Part of a small language model's weights: 8 layers, 3.45M parameters.
Each number is 128 + 32 x the weight over its row's rms, rounded and kept within 0 to 255. Layers, rows and columns count from 0. Numbers have three digits each. The size before them is the row's rms in percent of the matrix's.

# up: layer 4 MLP up, 640x160, rms 0.111, rows 624-639, columns 0-79
# down: layer 4 MLP down (transposed), 640x160, rms 0.101, rows 624-639, columns 0-79
# gate: layer 4 MLP gate, 640x160, rms 0.111, rows 625-639, columns 0-79
up624 100:125130088144119087169123200122154173078102137172094160144068167137165105127089180108078136119079131094050161169124080148163160074107152157173157146134119144099174114124164097113144177166111096114135149124114130153091164138117148171151126136
down624 097:119056134173126134122172057146117090163132107149099103132130169114148078132147106145061115124130101087140137064128111059114076127185119112118086122127135148114148114156107118100101091124145119128170093128126144071132067199177120105106081136
gate625 100:109156149075189120124136115132145160136182122105114075076163163141116121255158146113149075116140142126114098129118124118167155165142159151090113194120107098165170156126174087111120113151140170118136089101117086145165082149165140123116083069
up625 097:129212116144137097113168209132129111150068125238184127122113125121118133114110093149182121178120128167183155147113160092119119109111073165122094106160156078140125154125115129136155138124142154122162086088162116141070206123164112112130135149
down625 098:121099104070148122104120113103136095133166133162164111112104132149110058108133137105151144147137125062148125119118130066112097129159206147168111160126158060132151123118158120127126124160147104099099100140044116092130121178170085238084078068
gate626 096:147105118160146123154117099105158144048162152122133143177053108106062173097171082119141110105112063068097124101164103170115147112062151158176131122127177169139072164146119124142146099150156112093095105125111136111134167168201141093182116158
up626 098:126149125085188113179121197124080142122116097119061119120142128143138124096146150141148134059170064115103164099080089053098096128157057124166155193143099117154200125123094151142131156209129145150092169108138101163157176168121150101095117153
down626 094:135141168161107088082074094141112154092117120180077091144126067192114093137128164137141139100173117168149123082090178107155099099196126110134173151141122101129122167144089122118078180187139132106145086168158094164092176118133188113163120129
gate627 094:136091126051105140082195116076128169144092152161089102138075165154146175128170128139170169158134149163106120116115132105104090071119124121075130138110112183166128152192055098115173173146107127125152173151111158221069134167122106109121150181
up627 100:087122154129149093101107111134163153144130153065132173134080175104112142136104141102146152127104133152108105141132138135164169084117093133111148162135106169082158055112119109142116136167144134115135145159139183111114132128134119094223139090
down627 099:157086107140106110124176163153123048149130075136188117167109122138145072214110155135079080137090153084124130117143129165115118093129170090137123088095091177164070099164128189110100128113135175150166124150130155168068162150118101093118122168
gate628 101:185122131071110154079163213185169117109137097156141107092122120113138151147110158156060172109140176099125106187115116117075159082107096146136124115090138087112120107132167103033111162170141082127120163174102109128043142134082144097166126118
up628 102:117111193169131164114143187119139132189127124126176100096136108179107128133137145149141167165171165128145051150148137094141176158129173151077089182133227171103131157103100185117141121108076131172093067099159134156166101105161167169151104130
down628 098:116167104139111107132130077157096081155067130154186071155099113191184166131113082091137222163114149109174114060134132152167114125176120133073102113110146088156145164135164141132155101132109104110110101148164116079112124103130136117127075177
gate629 093:098072135174132114141204145106137121100105165150118107181084154080151135154132063095148157159178132091077099085122073130110148187162155056114084110113092105135140115163124152170073116122129163144106180135146180070090108080108107121162120070
up629 101:121149109155149103136137066137112107132127133168148170151078161111151171114164201140091154127103132158176049134130121126148070222157170071159107164108110130080173151158106146194154160197067118071149161137121154115186122078162129157130080139
down629 102:098126120070098144185063136137090148118130123155135124123072149100107174075141104126140140130115145130089143136138168142109133136088108125187169145087129145179156148095163112123218169128062155103134124164157065077161153099161064168124121119
gate630 099:102113134098084112106176178106138153076119103179119085137089153131145138135187180103154146141116104112127111097168117097146080097086111107138112094135114147101163098118145163154142069171142173145087113120186104110109150087157087120087092113
up630 094:148110102076139093089187140167149202161158094144107139140158092129178087163157151122119143152123109111144130127117139126181098171166080117128153118124155185112124117118101163095127129123124156111114104150161134155151155113151157122157148128
down630 104:068145109117135119171067107117103136134176100103144152128147200201102129080096126118122198101124139080110121184164070135176167123164122098117132170091128131152116122142169100122153109121102105087113128102066112184128117140105140165098137132
gate631 091:131117177079105145125129095174138192133151128097114096111191099126052120188132079103109195144124146124104239123154089168097168100091094085104157099053122170211129082073137159134089126138166136146167113117164122154116126181184195131135148078
up631 090:124166144159113162128071106106142152112079127142122101204125074119207073083098153171117151105077124151128129117108138087063175096084075110172154091099148092063130102080122127115131109117109126136167063094119114060109093131193098139145135111
down631 099:122128128116115139129145147101139160073075127100148057107116149139092138072144164096179137128119132101167182216147058088141150135135050143095068130090188125112121154156097140142117099129101130137185175080127096125100137162100135120140097126
gate632 096:075136178106156174123106139114113083146097190153153152126128107090146147085095127131148163171094116136157165130131125140106130150113100116173127147137080151178102096092193088123122150141080141161126118133215091096189169082163155232126152140
up632 104:190092124140126033144122175110118133139135137065087104177128104082150077095121109167093119162124172173141115195112104102155164103169034110128159191122067200101165122191075151155119075119093133147108136122109094104192102156153120173174129136
down632 102:103079082213112089123119120119141109086131117094107120104190145157084152139150148106119076055092158121100100119107118149135133135140136117125100141179146108172083117169133124101084129118137188112154126119121106134150191085073095106136157173
gate633 097:127130118186160099044115172079139134175130090101142157084103139118136064183116173202142045114081114057092164090140128126150124142145158150152147097130133055132160123138165109107112161104146145146152132130167161161155113155178119152096115138
up633 094:152145108109172114139108123163161101114159187139102083116151145124140187118086138084143169114120127139153122159061164139111188111165069112138117160076127110152169144144130169117127160161152122109096114082101178207174142169143136094089134092
down633 102:128137134145096130055119142129093127171123108085132232129097124153094074168128176162076092101111113112054156109110153116119114144084182155078143104101153121143122159125116154120129120154097159187191140135172089175083100115106126104106143088
gate634 095:115095058086095143144151092166162126128101142176130178157120085145155111148122147136121132150111143156118095130113107082191145169090140093113170144123135155167111049134165072107098097145087115156113155085111095110142114159115109122162096069
up634 095:131143110102138125125137078134148141183100087165118133121146096170172162221096145125141127110102146166140103102116105127173097124161117085087104144129112160151143128121187139112171119097080154143134206098143154095114122156067143098053144127
down634 098:083119160149159099164069139062109161155125121123181073146139080156084149096130106079094116178131133135108144125129139093130107068099127126137090143119138105132178109142120062118156091126147109111127038148137143166099118115134136126101127168
gate635 101:126160137229180110128086161167164123116160113109132087154122137128170133110181163075115150129080128079082127159113101153128156107179112103193143095096130069090171129134165106185116212126143147116139191092088099144108146137126143143142160150
up635 101:098092130085115116171105168162133062149163157133134135161141136177157081167152123132156064152077180079095112061173127110142111156120155144108096180177134160123152126156149160057146100106218081132087151176197086168121136148142109205086126148
down635 100:153072081132151103170119137107081122109148169183161097089179176162088127118125138140156168118068136176132139083150162121140124118123109161064125136112144120115154156135078105179158079112097120052140145177192134121121121152162079189189133103
gate636 095:072140145095118076158107160036102235126134159112078119192141155155128098142113159159180133130157138119143067139090137140144145130103035123109186138076120119108080167141081172172101127096091130093104173088108115123099164126120120088140085143
up636 098:121161161151160102123150138154161160110138104081124103171144112115175114185120158174022107139119173130106082118097076120149168125132067111157128068118115138087098123172119126109139166144156141157105125155165141126147111117068091175114123137
down636 102:091124176126129120153098148104099066104163092167153147168136127081126160110126144131141144143106219118124220148105078086100111074097145146132153182111107114137102122116148138172137109089148131118082123139124172152173150160107161101178135196
gate637 099:146089146132061156120188072155145118148100118122162120158141100120123083146114112180155072121104067156115130133175153128098111135092182131198158152051152107192127098111103204106170146135125126144090151131176148106168106147098094129174121069
up637 101:117100116141108139099121074133135142141145083145126117111097105081143154191154140151110125115131115117146111133129068123202099152134158082095131148146134142121159043103178089143145158134117177092130136163146152125082174168169130156109112159
down637 094:151145137185139100144101133156193144121173152099109124170126163108122112071129165074191170141069187112153132093122103167125100142125091171120118078174130101117144168112103141165155173113189107136114156078086120137162144160081104096149153095
gate638 097:109087154181084165072173200115082155129144138146080164099150169113145112160068164091100183126183135108140123117140110141141139114162105079169141177164176170183137106162138184136149131063149123131135189116122144132162177131168163151175130164
up638 102:087106140093137145111103115129169143128100149093044173105135171153101116136130097152171143116061104169067064079095171166165172108074144163141127142130154147126101099104155114099081124118157139126196151132134105185096029137141108170129107138
down638 101:106128118101083121140128147083121181141097110111053074122117128085067075131133139151153140140102073111054134105098118082135148109088116117152153169092128130123155162115123159086117130132148133118179077142159155137164096078141117132151188081
gate639 102:087107068189165226151112121132086130089144169145129100117101144099113102051164107157070183125165079110118135114157127136114124119149152105077092086092071093045082159107134109107126168118091091122101128133156076121128148124129084090133116191
up639 099:151167161108127105137177114168174156147126127077131070084117125111154138061092100149148159118063171100132156154105144173117195143117101143097117104100081045117198142212106085117110095154121136151066107132113152083137140133180136120098189076
down639 092:102094164153156150131157173114149118174127174088127118140116093173082118159162076083101127147145116140157098102135090079078074101165157171116131074156143120135084169051117151144126138125138108136189109100140120140148148113087131146106120143